config.toml
num_hidden_layers = 9
init_std_qkv = 0.0531
optimizer = "soap_variant"
batch_tokens = 32768
Each number is 200 + 20 x the weight over the matrix's rms, rounded and kept within 0 to 999. Layers, rows and columns count from 0.

# layer 3 attention query, 256x256, rms 0.131, rows 64-77, columns 0-255
171,198,200,183,179,225,215,217,173,214,193,181,215,199,174,202,211,170,197,203,181,218,191,214,191,220,193,181,200,233,183,208,187,179,198,209,204,215,160,160,213,180,226,183,199,180,175,197,222,207,166,199,194,166,186,199,207,183,192,228,225,197,239,204,181,227,186,219,214,148,221,232,239,196,208,227,170,163,193,217,194,190,202,242,201,212,194,189,197,202,178,234,237,225,217,188,208,212,192,185,173,218,213,163,203,229,194,181,201,200,214,172,199,147,188,197,214,180,210,198,172,207,210,214,217,191,207,172,249,230,223,192,196,193,212,219,184,215,153,199,214,231,173,187,188,220,179,232,172,186,175,216,219,229,203,187,171,216,212,187,167,195,194,214,192,217,200,194,203,168,196,231,172,206,213,183,208,226,205,198,191,213,163,207,233,213,216,198,194,185,219,226,217,202,207,183,202,187,171,213,217,178,148,190,215,205,211,201,203,206,184,213,200,195,226,199,193,178,189,201,218,194,162,240,200,166,158,218,164,218,204,242,203,217,200,190,224,187,190,185,185,152,230,198,182,189,193,238,214,221,181,190,208,161,210,149
233,200,216,204,213,199,226,157,189,182,192,203,216,210,171,191,191,202,203,191,211,174,187,159,199,184,180,191,171,218,187,173,221,196,197,225,153,182,207,222,189,201,231,238,155,205,202,174,203,192,192,219,194,176,200,168,236,206,193,170,188,230,226,252,184,183,227,182,211,174,194,186,172,174,195,223,184,222,205,205,164,211,216,194,206,203,224,169,230,217,163,211,202,202,199,272,192,210,182,187,206,194,190,234,191,211,208,212,182,195,215,146,196,193,209,205,229,210,211,202,197,219,164,196,216,213,207,207,214,208,224,218,192,181,208,192,209,187,217,166,239,199,218,193,183,204,197,184,181,174,230,195,160,184,195,224,179,187,148,230,194,196,198,217,187,218,156,212,220,189,186,220,185,188,188,238,188,197,219,180,192,227,167,196,179,191,211,175,202,234,193,187,192,210,172,199,209,186,212,193,192,155,200,153,214,157,204,228,163,234,162,203,189,186,209,249,190,194,206,206,219,223,193,218,199,187,231,196,193,187,226,174,186,222,230,203,186,185,185,218,209,244,216,192,203,187,215,181,195,197,159,185,205,162,219,189
149,200,224,195,173,201,206,205,185,254,224,223,148,159,193,202,213,229,211,196,214,191,201,200,196,181,173,166,175,191,200,173,230,246,217,191,167,207,185,212,176,181,146,215,200,214,198,215,211,197,213,212,201,240,211,213,192,200,199,172,224,216,189,168,188,231,184,200,189,245,197,193,208,205,183,218,211,225,234,180,215,166,180,200,202,174,217,160,208,171,222,283,201,206,237,205,230,188,200,198,192,175,227,241,201,208,208,226,151,207,211,210,217,157,194,220,158,202,253,205,191,212,232,242,182,190,176,172,204,197,152,220,197,183,196,219,235,190,219,184,174,179,201,186,193,239,156,203,186,186,202,194,211,261,179,195,150,226,178,189,217,164,168,205,174,196,215,183,182,152,206,256,199,182,183,229,188,182,212,180,207,195,167,191,187,191,236,163,175,203,211,244,187,188,163,215,185,215,178,193,175,200,219,251,180,220,201,218,193,218,168,242,236,202,205,206,200,216,201,200,191,229,186,170,213,179,192,216,208,209,184,182,220,194,217,174,198,219,208,196,220,185,216,213,151,136,223,179,246,201,187,204,210,179,185,216
196,183,206,214,213,211,200,224,178,205,196,216,179,208,209,216,172,226,164,195,176,207,173,201,192,212,181,216,216,199,177,203,149,182,185,204,152,174,175,212,206,211,217,202,136,166,165,211,174,161,171,232,227,219,169,218,198,182,148,197,215,237,205,229,191,165,238,209,217,192,204,208,190,193,162,174,202,176,216,195,211,175,191,218,215,198,183,176,199,173,184,207,197,216,231,181,209,213,174,204,182,171,173,172,172,201,187,193,251,217,205,174,214,193,216,210,250,214,238,198,271,213,191,202,185,164,222,236,191,171,252,190,216,215,204,200,199,201,221,231,182,224,205,222,196,203,208,202,181,202,171,189,219,207,248,183,247,214,193,262,202,182,199,189,209,189,209,227,204,214,193,194,198,176,211,199,179,202,175,192,201,152,204,170,241,169,220,179,215,237,249,210,189,238,188,180,164,251,237,130,185,182,190,218,211,163,194,220,179,258,224,250,217,198,185,229,202,175,179,159,204,159,202,233,202,191,161,237,209,198,233,223,195,191,203,186,182,211,219,202,188,198,201,223,182,216,174,204,195,227,196,216,191,221,177,186
198,197,173,181,189,195,213,154,212,206,189,265,191,177,196,226,187,210,202,162,209,198,205,212,173,214,184,173,220,216,208,184,173,160,202,193,199,207,175,179,207,156,198,223,230,202,233,223,190,184,187,212,193,209,218,225,188,198,196,195,184,218,185,187,181,234,188,220,226,185,188,250,215,230,222,177,181,186,167,207,178,181,200,189,195,181,179,161,183,223,179,214,217,206,202,192,233,204,192,214,203,184,230,216,185,174,187,227,179,192,185,188,235,191,199,191,188,193,204,168,196,195,181,218,199,179,192,218,220,196,193,202,180,171,194,202,204,200,206,217,165,168,201,217,180,230,214,177,197,204,205,175,175,214,196,193,207,214,181,187,190,212,228,200,203,233,192,160,185,176,221,191,224,167,198,212,177,174,202,205,183,228,177,197,234,202,225,193,205,187,168,181,162,159,224,195,174,189,166,188,186,177,205,199,162,189,148,207,198,180,190,208,181,208,249,149,218,199,192,202,239,205,185,232,194,237,223,205,180,184,162,174,188,208,240,211,204,200,211,230,218,207,227,214,197,228,221,187,200,194,194,227,226,196,200,227
161,202,231,230,241,211,192,186,200,232,192,185,198,209,207,195,172,197,201,204,181,228,177,213,151,234,165,200,209,219,193,196,208,216,232,191,206,196,202,195,223,222,225,206,193,201,200,190,211,205,197,211,201,223,199,202,188,214,174,194,204,213,211,221,175,194,195,196,248,173,213,163,189,217,177,205,226,208,215,224,204,202,205,217,207,210,237,196,198,219,217,186,180,184,189,214,145,234,225,206,193,193,222,187,186,176,199,228,201,197,198,193,236,233,150,226,222,153,167,216,205,174,210,232,174,187,207,190,219,209,228,193,174,184,193,251,220,194,192,208,194,199,196,208,243,242,187,212,211,233,202,218,209,225,207,205,180,208,211,208,226,208,248,193,203,211,178,202,151,219,185,205,183,188,228,198,199,179,177,184,184,177,219,182,188,196,198,192,212,193,217,194,185,205,215,211,212,176,192,193,219,226,238,210,205,191,177,190,157,205,187,197,184,211,212,196,176,202,194,213,190,188,192,173,236,215,211,228,202,181,196,180,205,176,220,187,186,131,233,167,217,221,200,187,214,189,205,197,228,189,195,220,179,231,220,187
209,256,206,243,217,212,172,192,228,209,185,171,178,217,212,204,173,214,242,195,234,205,182,207,232,211,220,183,187,168,164,190,219,204,189,212,217,220,194,210,196,170,241,175,241,144,214,241,212,206,197,174,193,195,202,185,198,215,218,188,231,175,272,188,162,217,212,217,198,226,196,158,198,195,173,204,165,185,179,205,190,218,209,211,221,195,198,185,208,218,187,214,214,170,180,198,207,231,220,182,194,222,228,182,209,217,203,174,191,192,233,221,242,177,218,189,195,189,183,217,207,192,204,230,222,179,205,156,226,208,190,207,215,181,172,201,227,206,205,149,220,220,173,202,214,168,182,193,207,172,205,192,177,188,223,195,191,129,178,176,199,217,224,159,193,197,193,218,207,196,211,193,168,197,192,246,214,210,194,184,207,220,222,190,176,141,198,207,179,207,245,212,255,171,169,208,200,205,187,224,200,208,187,218,169,234,222,221,218,213,201,170,214,227,199,198,207,187,193,193,203,198,200,184,209,193,186,202,154,189,175,192,176,220,144,194,218,177,161,209,195,170,225,207,170,206,200,215,201,170,220,187,206,183,211,209
193,186,182,206,171,201,222,200,223,196,220,190,168,180,197,191,193,209,202,216,218,196,188,205,205,176,221,177,202,188,163,214,216,193,185,200,217,187,202,192,209,201,195,165,223,228,209,214,194,212,203,194,187,217,181,199,204,213,193,171,165,193,187,203,249,192,200,211,199,228,193,181,193,179,201,187,216,188,209,177,218,186,175,201,207,184,227,203,203,197,189,194,203,196,177,179,230,212,179,194,185,237,174,192,180,212,218,200,196,225,204,194,200,186,197,202,191,194,214,192,172,192,217,206,204,200,177,221,230,181,175,200,205,210,217,216,236,242,189,162,194,154,213,220,192,228,209,171,208,182,212,250,203,231,209,181,218,197,194,145,218,186,226,191,203,211,175,162,201,159,176,238,218,203,180,236,191,200,184,225,228,225,191,204,189,204,195,233,185,198,200,206,209,190,189,190,214,210,238,202,217,202,208,214,204,189,232,205,192,240,239,210,191,176,169,226,178,189,178,204,243,189,167,143,211,158,228,210,189,221,188,212,199,195,216,190,171,193,160,197,184,212,205,188,224,204,209,201,221,208,219,180,229,156,224,213
184,201,164,197,216,205,180,189,197,209,179,174,216,195,199,243,147,217,186,221,228,154,177,190,201,202,211,270,177,180,241,176,207,181,226,203,175,192,214,214,188,219,215,206,169,195,216,213,195,189,183,168,160,203,184,216,188,177,209,185,202,218,213,154,232,199,193,165,153,192,246,189,219,208,198,208,212,186,180,224,183,180,178,198,174,210,209,156,220,198,179,205,197,206,187,178,209,178,188,228,179,198,236,215,208,199,184,202,180,179,223,181,184,193,197,173,205,216,220,200,198,238,199,195,207,195,183,172,227,214,222,185,211,201,174,179,208,196,197,182,209,262,218,213,191,203,180,191,195,223,182,203,226,208,212,220,209,142,192,196,187,204,158,200,189,184,191,186,171,168,204,213,179,210,201,173,213,191,241,245,160,182,245,210,242,196,235,178,192,220,199,192,198,193,208,204,203,171,183,209,213,213,173,190,205,226,189,193,144,222,206,201,237,208,220,198,187,172,183,173,206,174,209,202,182,222,168,218,197,242,179,211,196,184,204,217,217,190,197,133,166,186,165,206,221,199,205,191,207,214,199,210,176,185,184,213
221,210,206,186,211,168,189,184,175,194,211,209,182,222,205,190,195,177,203,212,227,194,217,184,212,196,240,188,202,194,179,241,202,162,183,194,164,226,190,221,175,198,190,212,204,207,209,222,200,214,223,203,195,204,206,216,193,203,192,215,256,192,214,192,164,197,201,196,207,166,168,205,193,179,195,170,192,182,212,198,255,219,211,154,192,130,206,203,160,215,168,238,211,211,197,209,201,232,192,170,237,211,213,187,218,200,175,185,214,153,200,189,183,210,172,200,221,188,207,223,241,221,229,230,200,186,186,177,219,207,200,179,227,218,184,141,237,214,197,162,215,220,236,179,217,227,191,241,210,211,214,164,191,205,209,143,216,180,231,186,223,220,207,198,209,195,227,203,197,186,181,197,215,194,193,211,236,187,233,198,222,185,239,196,190,191,194,194,200,222,206,202,156,222,131,230,194,189,195,216,194,207,228,206,236,220,190,217,206,142,223,194,225,163,201,209,205,190,220,249,186,201,208,222,195,209,219,192,191,178,188,222,198,219,185,223,180,177,171,202,193,211,204,145,197,209,162,203,188,220,182,228,185,224,229,204
215,181,195,222,218,176,201,187,217,167,196,235,193,219,205,204,242,167,242,177,180,237,198,185,169,218,232,160,206,222,195,200,217,167,168,223,222,207,184,184,200,180,188,218,202,174,213,191,177,200,189,204,166,227,196,202,197,146,189,229,194,217,237,168,187,166,181,179,165,185,196,170,191,223,217,223,242,201,218,163,227,248,204,175,249,181,190,218,237,177,222,172,213,202,168,205,210,195,210,228,187,221,173,202,254,193,177,225,198,191,211,166,253,218,223,239,210,204,206,212,209,199,168,186,194,190,191,202,214,212,178,203,203,213,192,230,201,200,208,209,172,202,208,194,225,175,217,195,214,210,233,214,209,213,229,211,182,233,222,151,205,177,181,213,215,261,182,202,197,191,219,194,185,169,178,222,179,197,195,209,189,176,210,178,185,248,223,198,186,196,238,194,220,172,214,214,207,191,183,247,181,199,205,199,211,188,239,221,224,192,227,200,184,210,236,176,166,187,205,220,209,193,187,193,219,176,185,187,177,199,196,221,154,210,205,203,177,162,208,195,201,191,212,194,194,213,180,196,226,192,199,171,214,221,185,203
233,164,175,236,225,192,193,158,201,217,176,187,185,167,203,191,189,160,216,214,195,218,228,180,203,254,182,178,220,185,217,154,172,213,194,209,208,214,187,218,215,193,177,204,179,216,233,190,218,191,191,211,195,178,192,188,219,176,190,213,165,206,199,201,208,201,197,182,227,181,203,224,186,169,178,212,220,223,204,186,209,182,192,194,235,181,195,215,157,185,196,211,187,213,207,218,226,188,157,207,177,195,189,216,211,237,217,200,234,191,179,199,192,174,210,193,211,193,158,210,200,235,237,217,182,185,209,192,198,222,190,212,182,209,163,202,189,178,190,220,191,190,191,207,190,202,201,214,181,216,233,221,205,216,194,164,216,164,183,195,242,190,197,154,176,209,151,172,194,201,216,168,177,195,199,198,203,216,217,234,204,177,206,231,190,181,176,207,198,209,202,212,200,206,199,188,229,242,223,224,205,197,209,212,205,211,173,230,193,199,184,238,210,207,205,208,209,204,206,197,206,188,228,189,164,149,211,201,199,191,172,157,230,197,261,209,182,198,192,214,173,199,207,224,184,172,195,188,197,198,204,190,184,168,169,189
205,230,204,203,217,210,202,187,219,212,211,218,194,170,228,181,200,237,197,195,211,176,203,200,229,186,205,237,173,186,199,170,183,194,224,214,193,176,180,172,192,221,211,255,192,197,174,169,189,211,157,182,227,168,240,235,213,203,204,194,209,212,202,198,184,208,213,200,175,188,211,182,212,195,191,218,160,175,214,205,162,164,225,160,191,229,225,222,217,202,188,210,187,177,221,228,230,231,213,193,203,173,201,192,187,206,202,209,185,205,185,186,202,179,152,222,194,182,218,169,193,195,213,187,234,184,174,190,230,216,225,214,203,207,229,189,173,174,214,215,243,187,185,177,177,197,203,210,165,224,202,184,233,203,212,200,195,158,195,202,214,209,196,191,184,185,245,220,145,182,217,202,163,212,201,214,146,210,227,186,193,216,232,215,194,196,189,212,163,200,232,180,216,186,184,235,199,205,228,239,221,183,207,220,193,211,175,170,214,223,210,213,197,218,177,210,200,153,220,185,232,192,175,190,185,181,219,209,180,188,201,169,198,183,211,202,188,170,220,183,181,175,181,208,194,202,212,182,185,189,215,215,177,164,174,193
186,257,193,174,199,190,221,197,206,165,215,179,163,201,205,221,189,184,220,182,218,203,204,205,189,185,173,181,214,192,205,215,238,180,245,200,197,183,225,189,194,215,207,163,177,207,199,153,217,194,185,173,220,183,179,235,211,181,187,191,236,210,159,194,225,178,199,193,223,181,232,173,198,171,194,167,204,194,222,171,166,196,193,190,216,175,203,235,205,241,200,184,182,194,232,214,203,168,194,171,199,250,209,192,196,220,213,200,184,195,190,186,178,218,171,212,186,191,174,254,177,232,193,181,258,225,187,189,177,207,207,198,182,182,185,179,232,167,168,163,252,177,196,204,216,173,185,194,198,192,207,192,189,183,222,225,227,206,176,189,213,214,199,187,180,183,180,188,200,154,196,164,187,225,192,204,209,201,169,203,197,159,172,146,204,203,207,195,213,195,219,186,218,234,193,225,191,207,185,214,214,199,185,222,228,183,186,221,201,201,186,202,212,200,220,180,221,177,188,218,160,251,201,243,211,192,195,220,217,173,207,168,222,181,230,163,219,207,218,196,144,224,172,235,205,227,182,188,224,210,165,242,199,202,204,167
# layer 3 attention key, 256x256, rms 0.132, rows 64-76, columns 0-255
216,220,225,219,215,215,209,215,213,211,219,182,194,216,219,163,188,202,213,211,207,176,210,192,157,206,217,221,172,225,165,193,191,223,226,175,255,210,166,224,203,212,201,188,258,174,185,227,193,200,232,235,172,207,237,190,169,187,198,201,183,233,196,194,203,182,210,176,201,224,191,185,182,214,173,202,215,203,198,193,222,163,170,202,168,192,203,168,193,192,171,204,197,217,219,229,188,209,191,201,209,192,227,232,169,172,150,190,182,189,202,208,204,204,219,181,183,220,167,192,183,213,196,173,180,185,228,161,199,220,190,201,192,245,201,182,192,193,183,201,201,195,169,211,229,186,223,220,182,187,215,216,178,207,204,211,205,214,178,212,185,183,213,155,237,183,178,207,203,187,160,213,214,175,192,229,154,203,186,149,206,183,238,199,198,190,218,205,181,188,174,188,234,201,246,215,215,232,196,192,206,210,210,222,187,246,164,214,186,206,227,187,204,189,206,221,233,234,205,192,181,195,210,169,197,201,213,170,199,185,189,190,188,206,195,187,210,210,230,195,194,188,186,205,212,186,188,171,195,197,207,198,211,213,191,183
199,212,191,170,202,234,197,219,199,213,193,250,162,213,233,221,186,224,189,212,232,217,186,238,196,181,224,212,228,162,212,208,175,237,176,202,216,212,184,171,212,187,177,214,229,175,186,194,195,189,193,185,200,197,215,225,203,193,206,209,184,214,166,212,197,188,172,217,168,191,177,198,218,214,195,201,189,217,166,222,201,186,224,204,182,181,191,213,209,193,224,207,211,155,180,178,181,219,209,237,205,158,182,214,180,191,226,206,213,188,197,189,217,198,186,217,205,177,165,167,195,218,175,206,184,193,224,217,191,223,215,199,191,199,208,172,207,201,206,180,206,207,201,206,201,194,181,215,190,172,195,227,217,183,207,233,202,204,162,183,206,219,191,185,211,225,191,197,203,210,193,212,197,185,218,187,229,163,222,189,241,158,197,172,184,176,187,186,177,201,192,213,194,230,219,213,196,217,189,194,221,258,170,229,180,219,227,166,219,174,194,183,201,181,203,188,246,207,197,215,240,186,209,182,217,201,199,206,198,252,200,196,221,204,150,195,191,211,164,197,262,205,217,183,200,219,206,169,203,205,156,209,194,218,185,170
161,201,209,199,196,186,185,200,232,217,180,184,194,167,153,197,187,176,199,202,182,186,193,181,216,228,203,185,196,183,186,201,196,211,227,186,219,248,156,200,188,201,191,217,177,202,149,197,180,194,199,211,174,214,202,213,228,202,147,210,200,207,188,153,210,181,221,186,197,199,231,200,233,220,237,192,210,210,205,222,229,246,221,170,211,192,193,189,223,216,222,244,198,188,180,215,207,165,252,228,230,219,192,182,197,218,213,198,193,192,191,186,220,193,154,204,197,187,203,194,243,185,146,204,228,200,190,218,201,191,157,195,238,205,229,210,205,237,200,174,173,184,172,206,277,173,197,189,212,232,248,220,231,184,250,186,199,193,224,227,233,204,219,193,183,218,182,209,210,211,220,219,211,198,199,174,162,237,177,219,258,147,201,195,184,210,197,141,219,157,194,205,230,220,213,179,211,191,159,217,228,179,159,192,177,193,194,234,182,228,210,212,205,206,223,202,228,161,196,230,207,216,168,223,180,218,221,194,196,188,178,168,237,165,211,224,210,206,219,179,191,196,220,169,226,183,157,203,182,191,213,229,235,213,193,183
206,203,196,205,144,195,214,223,170,165,198,194,200,186,226,184,201,226,198,185,209,165,167,163,215,225,215,239,184,209,210,175,224,217,218,230,222,231,229,229,195,214,211,220,248,205,208,239,205,193,249,201,193,215,165,185,212,193,242,208,180,205,199,177,191,189,169,215,256,200,207,186,156,210,218,187,189,192,188,213,168,197,158,181,210,202,196,214,194,216,204,199,226,160,187,213,183,200,203,189,211,196,181,216,216,164,187,211,222,221,192,182,167,187,215,213,202,214,197,254,167,176,198,219,195,200,204,193,218,192,190,182,188,189,217,148,185,213,193,148,197,184,193,193,210,158,205,186,186,194,194,227,189,238,218,179,191,189,164,188,195,188,178,187,156,187,213,217,159,219,181,216,150,210,195,177,207,201,248,214,208,195,154,177,192,201,192,203,204,203,215,222,208,174,220,209,207,204,188,198,193,215,181,202,166,228,166,192,205,201,181,231,217,205,223,224,186,171,196,204,223,204,221,172,183,161,232,188,202,226,156,177,220,227,206,221,194,252,167,231,203,181,215,224,262,236,203,247,160,218,231,219,192,197,223,207
204,213,204,194,210,170,206,214,197,231,182,195,208,194,197,195,204,197,191,196,193,194,226,207,186,187,165,264,239,227,239,225,166,164,189,237,187,185,205,200,201,204,165,170,189,204,194,180,212,175,165,204,211,193,218,227,220,203,194,172,181,171,170,201,201,179,213,180,178,200,183,174,195,223,183,199,214,198,197,236,189,194,215,204,183,186,207,208,217,172,195,198,197,208,232,197,205,196,168,190,236,181,209,207,186,202,209,199,215,215,206,240,213,183,185,215,212,231,185,182,191,224,222,198,195,173,219,203,215,180,225,190,230,218,215,178,188,208,218,208,188,195,203,191,223,214,231,177,181,205,209,213,172,169,212,191,240,161,245,197,178,195,154,214,215,178,223,211,201,193,207,164,230,230,203,205,167,208,188,237,200,200,219,179,182,214,176,218,244,205,217,184,249,212,182,178,227,204,170,210,187,210,201,163,193,198,175,182,186,188,272,193,189,160,206,187,184,188,204,215,189,206,193,166,211,211,163,167,190,217,209,151,206,174,188,198,194,215,210,222,208,213,189,198,195,188,195,210,185,169,222,208,253,231,217,199
198,208,177,201,224,164,183,212,164,203,258,191,172,250,190,187,215,194,215,178,205,163,184,184,203,194,211,186,214,219,187,211,172,198,232,235,223,195,183,227,201,204,209,211,201,201,168,178,212,193,223,200,198,226,208,218,185,215,200,163,236,202,208,209,184,217,213,185,194,228,181,208,213,228,194,173,165,210,179,223,160,206,185,192,207,221,243,201,228,192,218,183,212,185,210,200,195,208,201,198,207,159,201,225,197,173,222,170,199,204,192,230,217,179,224,195,190,189,213,220,196,202,259,224,235,191,208,223,196,197,185,192,177,174,216,203,184,190,174,233,156,229,176,201,223,194,214,216,212,191,192,187,203,198,191,201,222,201,170,198,201,235,185,197,225,184,215,179,189,241,191,206,195,236,171,201,197,176,199,216,179,199,168,222,204,202,203,191,181,198,203,178,170,182,194,197,187,194,183,166,176,217,188,228,203,204,225,190,196,191,244,197,197,218,201,232,167,175,190,215,182,216,195,167,181,203,205,217,188,244,217,215,218,186,179,199,178,185,197,186,195,206,223,204,241,164,199,223,218,193,221,181,173,243,209,197
212,188,200,194,215,238,210,221,208,182,202,205,213,215,189,216,233,159,190,235,207,203,189,174,236,194,169,176,219,238,238,184,210,205,167,203,162,215,172,218,194,189,159,194,216,211,175,160,171,189,228,206,149,212,171,142,169,227,205,196,212,219,200,236,212,168,184,205,213,197,205,173,181,247,212,182,192,197,228,237,203,187,215,230,214,231,197,181,159,238,212,208,198,202,199,214,203,145,212,179,182,223,207,169,243,209,165,190,176,206,219,180,175,203,196,186,201,199,167,199,203,237,192,193,220,165,225,165,212,227,195,254,224,219,188,217,211,186,229,228,236,246,192,192,215,211,185,211,211,223,207,236,201,168,210,221,216,155,198,157,204,172,222,202,182,229,164,182,224,216,173,197,221,185,189,199,158,211,152,188,191,176,211,186,198,183,227,208,176,257,157,196,171,210,216,197,217,202,190,183,175,205,195,197,237,208,217,222,199,228,218,196,183,189,166,185,192,205,193,198,240,225,203,185,195,229,228,193,207,201,201,224,194,205,202,220,166,208,211,154,239,192,186,209,193,190,205,168,211,198,210,183,169,191,158,156
168,192,193,212,173,179,198,194,212,211,184,206,228,214,192,212,194,188,227,197,207,213,221,186,187,185,189,177,192,214,235,179,235,183,224,238,213,213,204,255,191,181,175,193,217,197,198,195,189,201,215,195,204,216,186,215,214,195,195,212,229,202,202,229,218,234,213,179,174,210,203,190,157,189,197,243,222,205,209,207,236,201,197,222,192,205,195,201,228,211,227,200,215,199,167,185,221,149,231,199,208,201,209,192,201,161,215,158,184,226,202,184,224,209,212,209,154,195,192,176,211,191,206,191,199,224,216,183,210,218,178,212,237,212,189,209,210,186,173,169,180,200,169,199,229,186,175,201,218,220,152,212,195,199,222,203,223,207,191,214,214,204,208,181,157,187,228,227,169,213,226,213,192,166,206,199,217,196,204,211,224,208,200,222,196,187,199,205,227,215,225,226,172,203,242,206,174,200,165,195,177,185,199,196,197,222,217,219,226,192,183,163,196,223,213,182,185,178,206,189,220,229,214,204,220,215,203,180,209,155,207,182,208,179,181,227,190,145,240,226,206,178,226,167,167,195,203,181,237,146,172,204,217,204,212,196
195,174,157,219,168,214,189,190,206,151,228,200,204,177,238,184,208,219,196,228,195,216,202,223,185,221,209,181,164,228,178,224,195,210,234,239,207,199,215,185,200,231,192,221,191,202,238,224,199,197,212,187,165,177,194,138,203,216,192,204,211,182,185,212,190,163,161,244,247,226,198,191,187,175,191,208,199,184,213,199,209,209,179,199,214,216,188,200,189,179,183,186,217,180,230,211,170,228,189,241,193,197,180,225,188,156,223,226,212,204,185,199,200,204,208,234,199,166,205,212,199,179,158,204,227,188,200,185,209,183,200,241,174,229,204,202,222,184,196,185,239,211,200,214,216,179,197,198,186,192,216,206,202,223,223,159,226,176,224,218,218,169,200,236,203,186,202,227,187,250,182,186,216,206,206,166,170,212,175,147,195,235,183,169,184,166,223,193,218,212,193,253,186,206,184,176,189,208,201,194,256,173,214,196,187,216,183,190,163,208,196,179,211,203,185,161,199,173,192,199,199,191,178,195,177,219,207,202,208,206,215,219,165,199,172,197,213,200,202,205,203,196,182,176,168,207,204,179,217,186,196,178,193,216,218,188
208,192,220,183,198,204,209,191,193,232,175,194,188,213,206,214,194,197,207,184,189,212,174,225,232,203,171,196,249,162,210,228,244,239,175,186,180,195,183,199,169,238,177,190,202,180,204,210,191,223,236,189,192,195,177,199,219,212,175,191,174,170,216,206,197,196,169,178,223,207,132,209,211,209,200,168,215,208,216,187,230,197,194,179,249,198,213,185,227,206,193,201,216,181,196,228,209,194,193,179,209,199,149,237,202,177,245,179,176,188,197,188,176,141,173,177,235,174,202,205,202,201,188,189,215,210,178,204,165,190,194,226,246,211,182,200,183,228,183,203,177,207,221,190,194,242,209,195,208,205,174,227,191,180,224,244,209,189,180,180,217,191,210,181,220,250,214,192,194,178,201,201,201,208,197,197,229,188,175,194,222,179,237,204,233,201,187,207,207,199,171,215,195,211,216,210,212,242,206,184,143,183,204,187,184,203,224,178,166,190,214,227,187,206,186,248,214,211,216,156,206,227,240,208,204,231,189,243,194,180,207,238,233,170,184,183,219,198,165,213,154,197,211,246,188,211,190,208,226,203,229,196,194,218,167,208
171,198,207,165,195,181,205,215,200,196,179,164,174,192,203,232,203,199,175,169,239,171,193,169,206,190,188,213,208,186,215,165,203,206,223,188,165,218,213,171,225,175,226,202,194,152,195,209,158,191,192,186,202,212,228,225,215,220,208,173,182,199,185,224,202,210,225,175,204,187,218,211,184,206,162,253,243,213,211,223,199,147,229,225,176,222,205,209,202,227,189,209,197,196,184,219,180,189,168,198,204,165,200,196,214,222,215,173,183,197,189,207,227,216,221,182,192,186,249,221,200,223,203,232,199,196,184,214,172,187,206,167,188,192,220,227,179,198,183,183,244,189,237,202,170,230,231,210,181,218,159,188,212,212,205,210,190,206,189,187,204,170,183,224,243,196,196,219,205,205,178,213,233,156,244,192,184,216,168,237,208,180,219,210,193,193,191,183,176,195,178,204,175,195,188,200,200,203,201,203,196,163,173,178,207,207,236,206,197,219,199,183,209,212,172,242,200,237,207,210,216,176,211,209,192,261,233,161,211,181,192,198,213,218,220,208,174,176,203,180,199,220,204,137,203,201,146,233,205,194,241,199,194,203,206,186
181,214,208,180,208,189,178,188,253,184,194,219,249,165,200,191,192,188,219,217,163,187,214,175,176,194,238,200,179,173,254,198,219,194,209,207,181,221,199,195,202,204,195,203,201,146,233,228,168,184,236,191,182,166,215,192,205,187,199,185,216,206,181,207,213,186,235,217,177,213,208,206,181,191,197,208,192,195,233,199,206,206,189,207,200,186,221,167,199,178,235,195,241,209,194,175,203,205,161,212,222,200,199,198,230,202,249,183,188,241,164,213,226,199,187,199,211,196,170,199,207,194,199,190,215,209,161,240,227,233,198,210,250,194,201,220,216,214,243,202,229,221,194,157,230,204,192,206,218,171,176,176,196,204,249,173,185,189,179,231,213,175,189,212,219,181,169,222,184,188,188,203,192,219,178,202,215,185,209,181,167,190,171,217,219,227,218,218,233,184,211,204,177,212,211,215,202,202,204,182,193,201,214,193,170,188,192,169,215,218,202,168,185,230,221,186,196,194,171,190,206,160,202,180,216,192,219,215,170,207,183,234,244,211,182,209,183,184,206,195,214,208,200,193,174,224,212,232,222,191,219,207,192,208,201,175
215,169,157,216,191,196,176,226,199,193,229,203,194,220,195,196,204,204,215,251,219,201,197,192,217,201,237,183,198,196,209,230,212,198,149,239,220,226,202,220,161,231,220,202,175,267,242,206,177,212,226,218,196,211,190,179,183,185,169,211,185,226,195,212,170,187,194,195,209,244,183,195,164,176,184,174,187,186,207,206,237,187,194,211,222,201,230,245,176,189,210,230,209,181,223,214,178,181,192,207,153,194,176,213,200,227,210,205,209,205,230,204,213,209,191,219,219,211,179,175,216,180,184,195,204,187,221,219,212,218,194,223,202,214,191,196,203,217,252,191,199,224,187,205,210,207,208,188,210,207,176,197,239,225,181,226,208,171,221,217,199,197,189,206,189,215,175,172,198,178,181,222,205,240,183,199,213,189,183,165,209,212,198,188,186,186,199,198,210,213,200,205,188,191,183,182,197,223,199,184,223,214,217,205,225,211,182,220,194,214,206,189,209,161,197,212,207,212,213,214,187,213,213,184,205,210,205,197,173,269,160,205,211,187,226,210,189,193,196,216,244,251,227,188,155,211,229,190,199,168,183,195,193,191,199,199